python train.py --hidden_size=96 --vocab_size=2048 --hidden_act="tanh_gelu" --norm_place="pre" --rope_fraction=1.0 --bias="all" --parallel_block=false --final_lr_fraction=0.02 --max_seq_len=256 --max_steps=8100 --dataset="wikipedia_en"
Each number is 128 + 32 x the weight over its row's rms, rounded and kept within 0 to 255. Layers, rows and columns count from 0. Numbers have three digits each. The size before them is the row's rms in percent of the matrix's.

# layer 10 MLP down (transposed), 384x96, rms 0.107, rows 212-352, columns 0-47
105:146120125127171127151064057100112193180111112166087120125134100095105122114128143122163124094162135098149111114165145153178142141154172110129147
098:107095094091092100156152178164162114115226096157139162185142129102135099159120134067120136145111149098087169142134111109090086050112138116174152
099:195136118126096109148070093166110122138112147137173091087128108121092100107129107102116147101067180221129167139106155118147153116171151136117107
107:167114105148141124167166095150125103033125152061161141071105107080108076115167095193116113143156157156141136102110154165166101074099097120174118
096:137109146107086153168166100219097124110204126137163097090108072107047090112064162142155103126161104118162089048180108124105160151134154097167130
105:119166112085148128217059099098136132119140103114133158149148068120132149139151104164150072084114092197168132148133112162169168111099161201101099
113:124182177148127122096072127087175109126118098190161122144198138131146091190153093152127138109119099139068093132162150142129169138129088064073155
126:162140191138078199176126147169145143120092110076131142069150138136110133170137157114137187168095129147171099170187143159094084150066096088145147
090:147150086148103106062180137113188179105155155170148122106113167038143098115152100091140076134112113156054118105120096121155176118110127107112187
098:123107113096140114162074122175182158104091100109153123109115140089159043143176122102103097127129059163157173097190170121052146148183197146118126
102:122129150078072150141149120181068151124092151144128122063100136163131144109162142151128166136108095129148159126151057113153177082141102074082147
099:131162073187120180064160085074099163135122164124179122069155104151145141105139144164137141178119091117133152130082109135199095165084118112122201
094:125118158169139068164110158069122112138089135129110168161156109113170120140121188149140099135115129101156096162130073127085076069147120110154179
106:174140110105119168198135142160171180154122145086138129100119077113127120131070139134117141122174149192115125127108099120082133092169167060175132
100:057164156177165090124162144085123090126110157194119110168131127093088137053121108137114153095143152095123156167076078145074161121116092145056144
108:076155088150141135133138115161210179113175143127166104113151126093169135110121161093112102104138166092131098082170093077172128160139155185135124
090:106147160096155107101085107128096128154117123150116131079120170174082080160076139176108167105133139145129110165058163159094118048146170114136119
099:117087174121121109128131099093136133154128174114161115097077181089117187160131111138133126122081120124079137098085111136097127127138119086160086
092:092162137127086138130105123125108038130151113148141119157149108147121144185161082149133140146094090126113134181121153051083150140118125131113140
091:128132150107160148126109168154141099115105104160151107062128097153160097100125124139129084114141147077216157092093062114108101073140183052168178
096:142124180093151147113108178132189182084084131093078134107182170160113141102123080140120157199081135132134138190136121153156154115152080055175158
107:137119111167079076162143122177086043076132164181116125104112102131133089132138166135123079119128117193168121136095174084109075092124134101135199
112:103092096108119163082113126137103130138146138142111142139115125076123128163151084130133111155135159133137146193146125124091181154151140190112130
111:104186130078103177117130118114110162123174058147123181163122145122131127148139090131196167142122171120155177194091126049168130107135133100175111
101:129152093126168123112145052133075123113095131195097030073108110154117076154150077086099163127150144096111130114127142112151148116126092182136160
098:148112135153092122148094151175142110056175125092108168147184134103083108131082129138152136133093149141140098162162150135129065195130148119136148
082:179140160090132076130142136132118129123162100137085119130088126144151069117124173149139102079111102124134170081174138116148144112142108036185186
096:143136111084147149130098114089174137145114150176190070098100162198111104122144137122134142160136119132122108083159118085113117140186103089061104
091:091151186171127183130180122152151098087098165089131118197126119109139133113121131132121116179066160125175146117090109100107175077167161134162172
091:122174138147126149140118160087165189138166103118119198048133145135072098103162134079145145105116139117106130080145120148188084134143157104144139
102:125123110144086118139093081101090157133220148158219121123116120149067075084125087130109090206085069159129095176125093191134116101151181123160130
091:118097109140140173139166184150068172085156141156109144116116126144164093085097071102178180136126141133159147080150122091127133125116141147124190
107:109125099153094071086088107165073174144074073163086125156091118143133132128116054095122194104129096098127076198163099142131149092094095187182151
103:112132111159044107144105171085116164116117111157050108165153167142142171144108106147120096089129114136094111147071105075108168130090186121107141
133:145140152167122182148141132129152137197126108121103113166078024161127147122117099131147174116112139108114138107129105149123140120148147153084077
101:102134108157100100161175096146211156122114208120150096138151181120131118071124115155117172123147153133139198181175095094154111092167124134103096
104:205154114104141139147074143130134074126184122121148197078163143139083171147087084091190134157175129144138212135126133086177058133135133121177145
097:134122105174063132101098118137061143167115116144119105066119118148141111133198094144185150122143094140116155115107094137130061161117111080183151
095:129113122146046099186099149078087042122195157126124100137146171087131110123120058137083140160171167163165121146133086148128115152111095160098055
093:126150114063153124065129092145129095076143121100129112118112126115065134054133112154156112116128169153109113167062093114114199051097076091103178
091:072112089101096150075126137110189136124177132191127101130066112180156159179150098120195083100108138147100085116139136128128177095115186041104084
095:185166117123091127152149187119116109112139127057153122121152138095088114114173109087149103138121049126101110147040136125107097145121156145146134
110:097136121114102160122110135106154164109203191157133107120090168159124092085141107162131117072140165108138154140060093101103102138078117164150188
092:114157132126130061151095149138166164133101134069141114095183158196157146157125120175165121127127101080131133000112151118117173146155125090072127
100:182100134135131108143159207136090134114110148055135123176053121137131133125150163121161066125177143084130167207147105154172182109147172108120116
097:111087121139039162145108113153119122148073096175116114064128195146101141164134153134124176162135131115163088145091177116128200094113169104127168
098:097171116124124152072186119113140078139083144089177125106158177153095076099098176130136108073078141134115189172087070142111139083106178116090156
089:123113141176131196130091127126114095138154106108097106144140126059132187158119124116190104197156183069152141097137153190160139117113104109142142
098:086132144174138100118119159069116128141103112149119169101128112106189107164155140160197132108150117109064183119126137148133196047136144127119098
102:121105169125132075067126168115109072148104137133163160148104146124141218134140085080142129121133141135093168144114178081170135129142140160119107
100:146184110114120128063165162147160078120184145139114137102151142118155140109155107205116113101106157151130111182144106124099112111157174138180194
106:102150175186143127225137111123087148108199187112157104059130146088140121127070136159111111136124154145141127161104112141141131101153137109094136
094:073128129160114154175092131153105121115109090174108156100125083184159087125149158094166145149156104103057109124115161123128134109122134145090109
088:108117174140111091103144155028116129090137099133111087117143087188129155085181110112175172092142144093154133152137148169179122074142112090139151
100:112121167163116124096153098123072121146112175155133108075107144133130104125077173185161120164078092168127102113235195130129115127121146167158103
094:120128128129175149057171138155107079140105151119133089145102148150104098079151160169094198170106124172112165165119174097156177086108100153133106
100:119140086147150128091175122098207088156103122145136146134184133133110070093136111090177111119114161153160145107102075118074135088096098116130136
102:093128129112133112137138195149102088154086107171113122137149141186139201126153150110169081095155136138138119143116067092158149163193161175120111
102:152128088169154123098062112113149084150144168115125132128097165156091047155169154123165170161132139125133121048117128157159154114066180142163107
100:049129123098150120076140094168105152186120136100139088146132112151147161161129121115131124073090102130182125112160103113107199120123127077128157
102:099146110148169098158049110162109158087124153074121107142119065158149118143171139081146094090137115078165022209148095159154108135142154168132137
112:111126107095143105088179106147175091122103181166045092120149196126146107084174175091173180092101120181152077152113136095101151149150163141138110
092:115121136144101171120124097097145098135159104130143190119188135109165113123105160142107127108061120052161129053138184040116130108129101101089150
100:088131154178164137056110091097119123160138078184131154174118103136178140121138139136101116109121066135132198132087092102064106132144130108111148
109:186120155154148137144147113146154145116150160132114113144169128161110131085145047116091179120091200143085124119113170100151182125082197124138125
108:130070117149110174095129187125111153143165119120165090173116119112084175188126108149092090159150124132121115229093129096141158152117055094098179
103:175148157078077195144095154129158141116121167127092141091067163118129139130125121160162090104143127110103176112130153127153116106126135169087145
095:143181111141140118150124179108148197108149109098119142159089071129094135140147125105130087152073157198144060158094133131070196100148157174185084
109:135121104154123163135133122174144146104127109152078165103137104203119089172165070092117101146130135070154133143083141115118156126119108143190098
087:167173148143143110128049133206158119145091108154115115132122154143112121109071072142097154157136123084130098242107131141138118141082094107161077
103:122115128136115118135131131113106127186093194101164163190067135118172127060120140080166168213097146118178139194187086100120086095142125164126073
096:155060159154142108127142121176131121134136136149125112131108087174192099151179146146042130091121158155102170244113131188119121195160109165167171
093:071194143135073139169133086104099180083130135094126122153079126098090129117161101087128072127160151125126114169155137097087133126144190087152128
108:115089176165138149129142134140092177136216155102128127088143113077166199161121160181092128074134093133141122101111134097188181087123132093146117
107:083124173197118176134123144131179134137134121144113145232124085127174170114069174141084113151103174140145072159122088127116164092164183190099111
097:124114180155124119095153050128155178147096172094108088142085175113166113125126152089097157187111109107144146180164135144162146093114161086131099
108:174144098137137177143113127172163164142145096119150124048130117126113114109163151121118185094146135091111148115152142109156133181067110150128150
094:089138102115109104175139128135095121178135151104157117076131197096156093105169099100108164129124137130189171140150164132118134141118165177104103
105:113069121139134157090150119113122126165157039099151168148165143095111104152071130171128091108120105136163182151108106110128126091059087125144094
114:107108124163112113134120106112172095106135152132162098166116137113145119131136178099126125131116129114185152219123078159148189134169195160107123
109:074151110090227152111086142139147133130108070081132169138089098123178180117090141113073089162143139153126176166150152135061100090105126115107142
094:146148121190116164110092120197100114119129141202080149152099082182150152171082120110130155119116117118153138135087158137073081122134121126107164
109:136207118169154105118143109119151187157100095165108076115169160134116145152135098066115137116109120159146114169083194170169110141133126101161135
109:130089124140110177124099107185065161160104148114127198082165156134102138136213097145150107164163137149087119167205124176095117134170158167123160
083:120123130103175141133131163156158166128143117118141160067074172138206107143131137164109126087114128152138152076086115083152102104085135160135156
101:125201144151125093172108147132136055143100137078104151109141158107204149116157147087117129121093146101124129170088115124162074132182123139136158
101:137090117086077157182136143139099096160164124114099106120122114079147119072121153107140100087121128082104134140147096099139142125133184068134101
122:125084126117133160179133141142124107148147099110145145129174152173158119148128114102191123169149159173051142112134110083128176179075164086093140
101:084176132145111090091085121128117226096102137115143113178127095067139128089119099114123153102135113136077065159174160061158166094150183184142125
101:152124103082154132197124173110078200099159110176115149148180160136067114087114131079117178145142123102071131142109095119180086114088151134062157
105:097087092145120115110133124138084137092159168155063126104080083102087037109130193175124092168144169140104134109115147117151148124065136122190185
093:139086143111088089096123093117130116148111120192106160119133220129146130171165086090122158147168095105129072087095134118129176175131112062090090
101:140129133139127136117142075119099108194150133082164030061125140071165084151112147086154172127121111142205088090100122143107139131110134167123128
116:168131123102123164130213153168107171122122154092119203124120083093105139138144093087119102114195126091128157140087113169109178142113131156126095
106:173184138110124138125074080139152103168077148169172117077122173124138115129184148156166148094143142136214139063112154076127174171126116158162174
106:125133116128093140172152160112102145152116129161153122102120126109081174108136107080137162155069140177150130234212112145137193084105125111152178
105:088157148153092077085082097137116123136128127183130160142149083164127149175125111126130192130109104073152098161162175134152127144113193117200156
109:138150036125111144115108112120140162116115169126179088105146058140112149139173054136132121108114137117127126120161112147111155098098149145114115
089:145168128153141097126167107062173135101111102115188094119095148161132044145074131084173110140149136102132137133150129125117138113137152047162190
109:144143142111071047100136118081130135153185101072151153144151146164081105195138115133139097195152091164154110164150163151143155164144156113135123
118:135156144108116108165142116142124146115092111064074126125150059148121092163141111166094124074134167184126104112082118105116181067128124126125105
090:116196121136175229150106115128149073106127189105112152101117130165126162147175089147092172118089133042121154129146124112139095150083178119115124
106:092141207154103124097132102196133128103118149129116154076108125138077091106091117104114091186137011101133121097158119149125128089167088160157137
095:089154165113112129104191125146148168134133149138133184107169143129135181130094064131133113133112118136128026125124105087192158172180167114137110
100:145072162100147079127157117118179138109126073084113122145101117122082170127079104152134148140187127140135128164078134099183137101086114070170165
105:060162118146099108207112093195133153181136093130116110114173123136139132089087145092132166108073082124200169149152098141100178139082117087148125
101:120194136145129152123052166145167186071111069126105104111107148131110137125116161099178140091115115152123191124108136109044148151131057127095120
103:163101111078137131119136092078141040090103082132092065050174097107143063150139151112119095168220128098089068130155124184097104147146127129112109
097:130143144101138154128145116163155111157105095123124106189083098111170147148145108113141083199104095107154076182139167083105202154108123151139138
097:151128151103122159111156130084126073088080094075099065124133085105117143128146142127150109133131138111137076140134113138153184171094132096153137
107:134186143133104183109069139107172127103154091142078090140034105099179078164140116140090135110069141157113123136042115171115151165117169116103142
095:106117104153125138146147195104147072171199096085116139075097123161181090154105140147140180160160088132118138080099088112115126116102114096159099
106:097128077099110195123180101172194123100170100114115063104137152127079113143126080151097139141121144155158137126135175202133127108095090135143191
106:145099140146164168132115178082157090079134184134123149084157080135102107098116122126148139106134127135096134131122117171168202162089152208075074
099:129118176099152152163091153185077075071156134115152138127117176117212088142155154123103112134163136183095110103143128079132096153141136176148154
109:080092092090114124152108157175144165096141114100106117141128133163113166126139122166148130177098150138079119127117178139157128099184170130077101
092:133068145146159111115195141208139087102178145127075073134120105070123106103135130113123169101081175163097156166174083149082204133148157104151139
096:144088112160113050174130139158143123194111122067191155089140159107121146087139131118144085090130116127111142151152128142095123129129155097094117
081:160120092131135083108104087107081182125151168148087125169146142088093102088130117151172117096116111130170171072126111113111132115133135023175180
100:123074112160117105197165120132113140093112160085127144063067133096170100097098134136140086194121123131162103174178094140127122152142135134145106
096:113141143105107139152176161131099146059163200164118119162137138079074137140109133104095110162146135139173113158191144115178103082106069133117094
102:191117138141092120104143179158169172087176070151143105112087047112154143094136091156073126092155163146110097109062096158148084171115151167163094
099:138076115117127156141099138150100124136184155107142137129134116171116085123085188109105117073105145173226118060132106146142144163151110138118075
095:120124097138136177184070122133146125156154165155151121145157154124108195121160157134179110169126131123135144048109155086114150137112153140177088
103:123170122084090191135142146139151141139080143111141104121155133150153105137145142155100168108120122166098116132134156116091116141122168101153114
103:124109152111091095128147149162117146155140146091105067101126199164090093085164112155168108103192083148179101085117122155107078149076099051129182
097:140166130148125126138086142159125129107134125066172139111109177137144126092097126141057126177142148119095109119149113059075174065134109134116100
105:152076149114111075129177114157098114173150124150071060159201161149088149183122081122137082134140126105121153117123172132111184164145097068091148
104:105130147114113085070173132108089099112137120193169125147149094204145129140141100155109099156131112108119128150119066159100075113082107116129133
109:135111071161057109167190125137114105098134123204137132102118152131105128129118161131097109093116168106174127193126124129134140116144160185142149
094:097069052102102144106129116113153164112114122117155086140151138166101080141092103129179160170080098128098151153103072200141140079086120142177142
095:161146119133173095115129109103134149140146152165197152127099141162177108150162156089145170160147122119133168140058121136074134119167085124135123
122:079062170138125117122097137104079103192147159089153212187180118131120140130096112152109049154145093102096090142125145173141171119124139103101143
100:098113133150106086166141114095101120080140114169142170156206121146098124189142113075138165189146120103188159149137118112124145144090132099116101
094:163126048105091141122129163199214081131203158093165166164118131110135114134098168153130095083083151123163103130135124165202113151152151082112138
098:115162178107095124148112122086172118131118107142113172176147159099139139120077126077098148122155103151129092122087121117124135081145196061077120
097:117163148111117123138116148143147120129109068100149148134173146136082170125153095140127116116132185131104131255090112126128123129137136141184102
100:134094143146158157034115160148140186146168038080111067169137142132136131100092134092169142164161121083154111167163078185154083113121150155072130
103:154089139152107096151151121104088100098171125230156124177110167144148130159122181129112142100121186131118061132173078104102096135133158062103110
096:082123112148120138064182152106160075125080148142141173132168150221174117164119127137132145138065151129138141185111129109111119149124129083142168
096:060092119141073101084125120157146122097082120118094103070154136173113115194107121132123090164114097099110054078113136165056136135079127093110073
# layer 10 MLP up, 384x96, rms 0.114, rows 213-353, columns 0-47
098:108108139132119134149120161066092160122154177132134111165131101179153161112159123113119061169164164136126152114165126174107101132133142156085059
097:126128161105106134102141158142152113130151134084164062146119098090147123102158156128147177104114151181102111127097159105160092126164088140121057
102:124107130072115148140129176131112142166159159165097095187136172140144139098150180072167202058185199100116114102103149098135105168149168120121083
096:077128114096121112091086153081168085136000128150153151158116144171155203156148155153141152121099135139154121195093169159154096095098107141165088
102:174131163107144069056150138128132074104124138171085112161117098162164124124077128075161179127121114166139165132147156144157091149133141118153092
107:110115168176182126189133104142096146116126148086142166156121127127154129133158170034102154120086195124104076124093179171138140132202116148072138
109:143186157104137090107151191126094131142120097073146142154148141129130159173137168118115187127166168128128166135146191082147093122154110139116134
094:152152140132141104138102122171149089126057099068135139136214123144177180194135141142128131085127154153137091135163175148119128209127096117066134
096:137121138132154138170125134108142133134060138199094146152093147173169138120167149138131134070169213105104190141144067176174150148102188159146105
101:106140169084190073184104168135120164184115135116091104113118163089083148128099122144146112090133130091092146135100079132162123158130133135100172
098:138140119073116147134159199148132171179121063103103167161156132128144110110124116170114111135124173104078099152199192117102108173135121151101124
094:159138162144122143160169109150112075168082046091144112174134113129162122099135141084179159110048127167089125120159117135082133140126120126110094
108:163150158106153087127136088107148169122101080124126091106072144137080125105131135110098200116120163169092149188088116170180118096140108146140129
102:135081107130182101092151155155149078172142172090154125128069112098170114114113122115105137133128154185122147151126177155098090124153129127166059
103:136152161064192177101109084130120101172160120180029120107111117147163157108136193150174054147142109165090032140154136138200122119113097162131129
090:148123154153115129133152140116127121089136111108140121152187089183156188104173105097131098082158135140104094161125130146154126181131082158077088
100:084111159138152123134137128158082166147091145144072160123171149088136111097122155165127082141119121204154130120120111218098113119106129130088115
094:192091149069104146120142180098185175159091104085130136134101166145166119067135153130123153079124055133088082161133142114101095118146080097112111
100:147128185112176103148090075172148109153120087159087201183129123126122169139100113135081153096131151195130106158124159135101153131128089129058139
092:162179122070153185153165172106088128100114135083163137130130135157123140119049176098122158107121103142134111169197121113125087135103081183161089
107:213120141102172137132123088161128163127136155150075119087074120132099121178110093123162167103108161137081181164121164189149136128088106134142096
107:059089111125156126114139183097139102133103122128094082132100102112149155073113136181106131110091165210129064180089196145170097153129133138108168
107:129133138082125155123136079139089082212074127111132083129134177091092129107148166136094164084165146160084163147126136122185085166124088101142148
101:174149170138125144168100129062145139119115209131137147119187130165124153128135103153178139129143123168141151158141105103132114114080075160067119
093:162103155100115066153127123143104117171093143159113150156155150085098164098073149132101116049169126127128097139165135072144131170158101139070128
086:118131125112103121143121123159121110137049103094131116175191134172129185152087114156132169112098128144203172153112107109125083131107196144084150
095:114112171141180098130154123115126145139127092105102099123155130057132105185071095103123180140136095109129100169149135138099061176085098135174159
090:187125103085163054136137174116107145107152106086120165107202122125166125200116137130118165095145182142029109115125146103153115185140098129165094
097:129161143114117087102119120168126146093146128144085124186176080111161158093097129198142098069126147170124076138176165177100121139114168136149101
102:094185139102147102147150155133168070176086161101125130132130129108132154156171109123132164141109126066104083191124172175197116102194151120097102
094:170140158124092126086106081157153199190096113090120133107093150177047149166176189179096141123182107144122108138155141114100100111160125133123131
103:130128129066112147173099199085126124119148158131146169169147130133112126135117163188148119104113159119067080131125119099092127208153132103084063
107:085075127127131100178187198075142122194099108153122171119076149096112132121113102149164191117126139155082079167113108139109111145168101129119078
118:151125153112158143121135127127134194189115087156136075144150044110152147158079138146071229090113150129122161115122134134090059166162100143112149
096:117169172118123072100147168129107118083154107126144117150120088135186120162136183118156157116112103127093114141090120137188131201166190185151112
101:115112200166161120163094126102095136144122133110078093136124178101111116110130167181093109147112127208151084138143179199041104145126162142099087
096:128126123111151126131143103127080111147065058125136112131142126115129157112067158061138121148155189070145105143146141108091116172172125185067104
092:207149141099083077164167166144097098137169121085142102148199106160131114124111180105101153105168126168172125144148159125139121131102142132074102
098:156177180105162093123139141110123149117154114155124181111122097187150104145121164143139171075147074155157079116160053143162064187128175127153128
092:114142150165073153140168102163144053145116169116125087184114126114092161116113110163185126134088200087116087143137153163118135176176186134146084
099:140183127127132122116150087100132116151100183139167109145179071092154183157129119119152184157148114157106151141125136094196100175144193177156126
101:100149188180143107185103169092169122143150099139130142118190139106120141113126155130115137115080109169137105145118182142159142175188171128095080
094:094131164154155085089133142130075124127131092104124095143095198060162188065108115101146181100183110153071126129098154164122093145149089110125057
107:138095191122108084121160116085085146128127107097143069151084064110169128197110145081130142108098058143128114153167094118149090141127118123100072
101:106103143069138063117094160096097078148150140070120145180097134085172116171150236127177143109140124190101078157085104164088110106137175144128104
096:128179165102132080147098156119098081098153099115098038172172102133156086138102117136148119103120088101081146124132112132142137185142131105108142
091:177085156104119129146123168107122134110136130110121153144157119159098139194088173088037095067161185176102133159069166155085137088107136164084055
100:115168099142135092167053144107042140168125120184073131138142055108141135179171091178087158091202138156135146146153172170095086164189114161131112
102:104132123141147108160090110190105154201139140154078094137097118148136113134170170180184119155113131173113065129168114152123088180124100193120196
095:134100168130142149197116107143099129104091205078141135123178122208086141138151146083142111157207126094164146143128129116204093175148143118137048
101:158173195099120105151119111117088157119144137103113154147206087099168126166080172136146125169117114138111166118147096196090125157106172156114145
092:115120158075171165165146133109131116154149122147130100124163138124093138197112115134163149100117148157173108161082109166118149138092151162091097
089:119113169052123147146134160224113109110148110125150088116133170087077133138129162161113128123168159111115118126182078103100113130149142201105104
098:146213140158164138131145114113119165097035111132138218173153157168091160108179140106099156093125129139122100162142171157094116120158106169147176
092:068109139112130108153118127122112131123135073147114082161138111135186112112080146102077073123161152161101108127106166161143078134126104128113116
098:146154210127118157144118122118140146116140114139109159142087115159117123122163169131176145153145163083137050129108102121176132163169120148170098
099:105125164152152101163169147161096136207149156082112177106090098057145127147159170121072150098154079124129121135117093146208064147158133124116070
107:153175135048116107138047177112111167127093120104164147177105162138142111138137136127113141105131106085090090120118159147115130180102096137083171
104:166076114116138147116147199123108140078120114096089163108138149068140122035112166174137091108193113145103140124138114168203127160124127155121088
102:103091115139145135167163156156064156094122131133049016130087144141130143112162114144125138111103144128061129186105160137085062144094136099167157
110:213195132110175140094145122182107103158051139146171115132142115123094153098160238150089132115166133130111087145091149117129106144147073104115135
100:124160136140182120101154074125109148135134121101157068180138132091132112144174178134176152044135111084134180130110146170104141136155191118119162
102:224185161137156097116182155113138091113139187161120098149163072151124189098105104183131148109137042176117113161074111163133113120097124144094156
106:086066138123135126116117136137067143160119135097088121162120137093157154157143177099147145153115072072142157141114145193088121204129148140063146
104:173113118128152127127151123118115141146068164127055084094120140055146136109121142097142154055111101115106090192153101173163120149201146107107105
109:151111134139143143133112091153109089134074104163114125153176133163102149126147175114114140144164083115034071126118155124128121153104091132127121
099:127129108133124158127151167194135152128067162149111116134100083082174153147105141215090089101122177075105088125098151164141147117196108139133137
109:120166133102118140176113118098059138152123158096107133150075127119158145093135167142092134109132154161096109186098151127205130097164092200150134
088:182176119097129118129176129085135105083105118114161140162132109082158109130176146159081131104123179069135129122140171155086095157153156128126188
105:195198151129152112120124122109115111148111197158104120129109092118152210134163159118045097115177136117129146138137151095145092150145201128121138
091:121146145125118114167149112109155174122128141140181158247186108149116173149168173097119128089151141133132107148150090205147091168140140097133117
095:151085163108150139114140137107167130165114086176118047145142135141140159085072133172134135111169092135148110120108150144130092111168127138125123
108:092100171144141143143149116111099151153127087120111142163102155084105097150034180089154158157135151192158185150124192207150088125114150118095098
102:169182148079136086137093146133116171121092150109162161154160122159130068132103161113143166144121099112140094144147170154116086177171103107117105
095:129074141126191092143104091084096145108109092143098159189115106188139127119073140130121131077213126146102084114125126186121103157100105116126156
105:143205169076180120151161132138124073160109125135152119108118132116127126078126129197108105108084170113109130142145173135113136130140161151122157
096:149204159112111110208152145103075112159166180133120114127102089145127099122060158160091117160106123128152173136135101135117066152116110151108103
100:072146163120142135095163171123089089148059156083120103151088093115102127092085129134101144111062051190036087140141157109171107136171154114100141
100:116215203137153113156165105165125118154158125106120129155161145115157145146166153159142093144136115138099148137148110102106103153139122148123129
100:162158149065115137154151107159145143108126181171133096164146111098169176105145154133095097060158116076111089139156132119179164141090164159135152
098:121075154125151119123141153113129126141108085103161189166156126160147136091208113077127121100219149058103103136182144133179119109103156138084092
108:150122177153110111126103177180108101157126157105142130176086105145217097176127125143139093107182109123124134157147165109178086151129128124134150
106:102155153093176085141115104152112136169120129182066098165076100142172164135148120103095139095160099092111156155129123155178138148130134140053072
088:123151147133154095153194128085150110139081062104171102114146100064132121185121126103126141144201197135151153149137169174139150163145117147123138
100:134098141107096116115115148185071186138145134124142193138150035117208135141043107130152127099158114114125090131136120120139121142154116129099106
099:160133153173132112120104105083118102153089145120096130134152143119098141153121187133049139142204138127100167115147123133094102165144091125156062
116:073114140152119047182113129158057149142124126131091083176121169094140141114122096151117105089102140104088174141117129145157104134137152094113118
098:090190139121081123163091156118133125124092176128127196160138087112138116125123198201131110130128191130106122139163165172114119218152115142129087
098:147126182136126160123110170136107129080159161135077188120132076084102159131148174168123094081137099117136123148141100072135078144155113133155139
101:115107120112179104126133130149086168113106064120081061134110137129104176090092192132087131123137076131133153148118160197118088130154124120163127
091:109156177115192113123101108148099115110152123091119136162103118114106179146139154207114115121086110167067146146161115156125071118071159139100127
099:145183142111161118154133159120123084064103121156147140180110115154132121095121131143123103145118169185157110178111083089080088128119128207132131
112:158126127118226097153134133121159132150115147123091102142142069136099186160067174108156141101102104082092071163173174136093107168129136140159111
099:085136117166133120128181149086094143209154135034114118176186144116142131177148158130109122110088143170126170154145155157145105206137167099046108
104:109158139118122121185112156087132111117156126131141075110133134165098102101123138162137082130135141145067102118184136194115110166134177156108077
106:114140149148123085132191106055131169196140097122120087171086094174094177126087104146125189049096080137108164150094127130079101150092108150106104
106:112159130128157066094156136102134145120119118186112142192142155165143143091159139159102115100193122167118067165096135118139138095086073127167120
089:137117114111115157189148105176119129130084193132088148181163149078156181122179123169141114073130147099113176155134169102158155102197078172104141
106:133102125144150085126164118165117072149052165180148144168090118098121084097108173105111129114125050138088139177131095125167110133198077101023140
109:129144215149184168119133182049150165128086148131164084165144052148104149142146107152103117112168142130120080141119110150119102127118081170158110
098:172105113107146066128102160127085146177144098194160105194089149123183092171128193079154132131180154122071160138167122140102118161164107115138089
108:119175188134170114095163118088121139143105182157114088129123101152127129150116143182066139084196104097123074161083129150098088128068102114090135
098:107087129147117104071112120159094069154111088171186142160162123127071154096128129164186102106132130184125095186140162167122111139103165120117077
100:141104108102159140141126118140140085111042049138137146132158076126139125085090148146159153102102148134072109104089177152155106176118174114082097
104:170093182122164096096150137156126089183120143191106068139080134163136102135139178142119141157168102092128152145128135171198092160103067155105128
102:140146142114140113141111122127128116134106147100037114142121119097079205130126160123150171093143143099135078131127140112062128165127098147149111
102:157101150080194054131134197217113122174171138148161146124113183118147124138093144101104137098149120147134088142102116114120111149166114160156198
102:148194157139102114230114122138079115108093185156136133097072097078111144165122140140160128124144152145122155119162107172200140154153160148082162
095:152142112103096123083131197153084111137170120126131106126198111126149105100094167111163109078137095150156068143136100207114106187131118135167160
108:145154150067138136169130126102114146124096156161099107118070111130160139075131144106143135197093151159076131175123112131130117100158088168103161
101:130122134086100170133165126146136080233133130179125117138124131105141208123109152131118122137156091098162127160172134118111128156101073161082151
102:199139212132096163176151190144110152116131185145093153133130109150153146138158104105150109125134085055132085125125141172166093128120116122105133
116:144130155155160091139142129133113152141145147114097041184131186092217116136117115162165133123162125100134131145142129156145084168157066146134157
095:119152137199209094128155111123112099132069116127148038136140080055126183119147123144134121141148128150177138180132135134134103110114164126135054
104:148146140152142123139175138131060126097081151143143169131126055083105166148070101172074154113151110074149174162151148135154104118181096174158121
095:161112118149162115192184103090118143129092151115085117115159206122096173106103128097100085084125121127137070145175096153129099158140129138138089
094:162151168067174098169156148109078150170105133184108163164111175195107116115135172132144117167129137146128163156096122169123060148135079134114145
098:101111158112148079114148154128133103100104085107105088139110078132147137106108147183127109149156127187134159105118120183145112132127106119084098
099:106173121148130105120088166119103137109115122117117099115156169189155167145140111122103120085117170151113173134119125228089087113171180133119076
097:143097136115105035126117124140091126132118147210109110127115093139149185135117114158159163085126097091157133147161092178156139163139145128120088
104:119139153120153131129137185134130139141101126123092150129174145142172164096115166125135170082134065081149097163149087129200170146100106157140133
095:147167158134141156122090054072126061108015113200133131128134097029137153157136137109128139132175129148101115165055105099159097088119126106146126
093:114143148121166112196104114159089156153126096086108112112145130141123139152085122165102193116139136143097065128168196114170114098090139154127106
102:116114140128127090189152164142026111112144157087113099209146145153117107068114148136131086156165147171134133146149134126165120103102106167139112
110:128140119147124141162140147119149049139084126156098167126125100109122134138088149139110107084182204164124177154119156076139099105153115165125150
103:142077143101176119081132115121105095104107112084117136124150127114083203131172108160162153117148122094148061147111136157137093143119099145119157
101:101113177128170136127167159093086059121160144108157160140080119118150160138156163126138092091159124145068157157140099171173137156129192133073092
102:150073154154152087077172073139096081119129193112133115201115072144127198106135179065094143128086100141098127178112167106162132181147179113100132
109:105160112150161128137140123087145166138142064063103124159122120092207145136156135159142191125116104130113109143128160156147073171091113149092105
098:092153126145201119186126190082090163146150140163140156151085148150127094132077112132112165154110108144086167128139115160140080112186171132096099
095:077187122150114122141086170087118077118109116126083131196189154122137165113131126100090095128123107127116178155098154118091121180122109157138107
114:123147126093180175103119148158108180214068169135132157107131119114097129169103172189027114095114123137107085166178150119185093126162145140102138
103:118089138075158137134133145150083127139110136114093121140081111121115170140138137121107153017187219191173138193101155102154126091190154176076122
098:140107113137109152098144143123083165165121056118143129143117083129140080107140121150147171122127085181128155142149163102103095106165141185118035
097:224147163096188108111137157124072134101130159113124130108105174132161082124139127128094097108178110122139120112099162116121087126129157161202112
106:156183164098127133165187158155095102121146125126128119147166099155130185076098150191093115094129082116078084167100122191114151091157137163122193
099:150097125116157130131138131155145163122055198130112096138099096141123136096181150145116164136129138107093095106112168182160084126152139197075074
108:087139166168142117124123118138149165124113198149135114115128092110118166097161117133116121113109141084091106170143091123135115133154173127136113
097:155173115164148086162159128115130078195143170096114152116087109127122168079088143141034069158160081123088149118106092158135108151166196139126094
097:118142161113141081160180154116118097106097165059088127207149094148092142134171120120135145126118168163088181173095166068220080109106075123108165
094:086162136067102064157160192100125155207120090097117132120104128201151132126139129129134156109137088150148152128200149116173115145104129145109114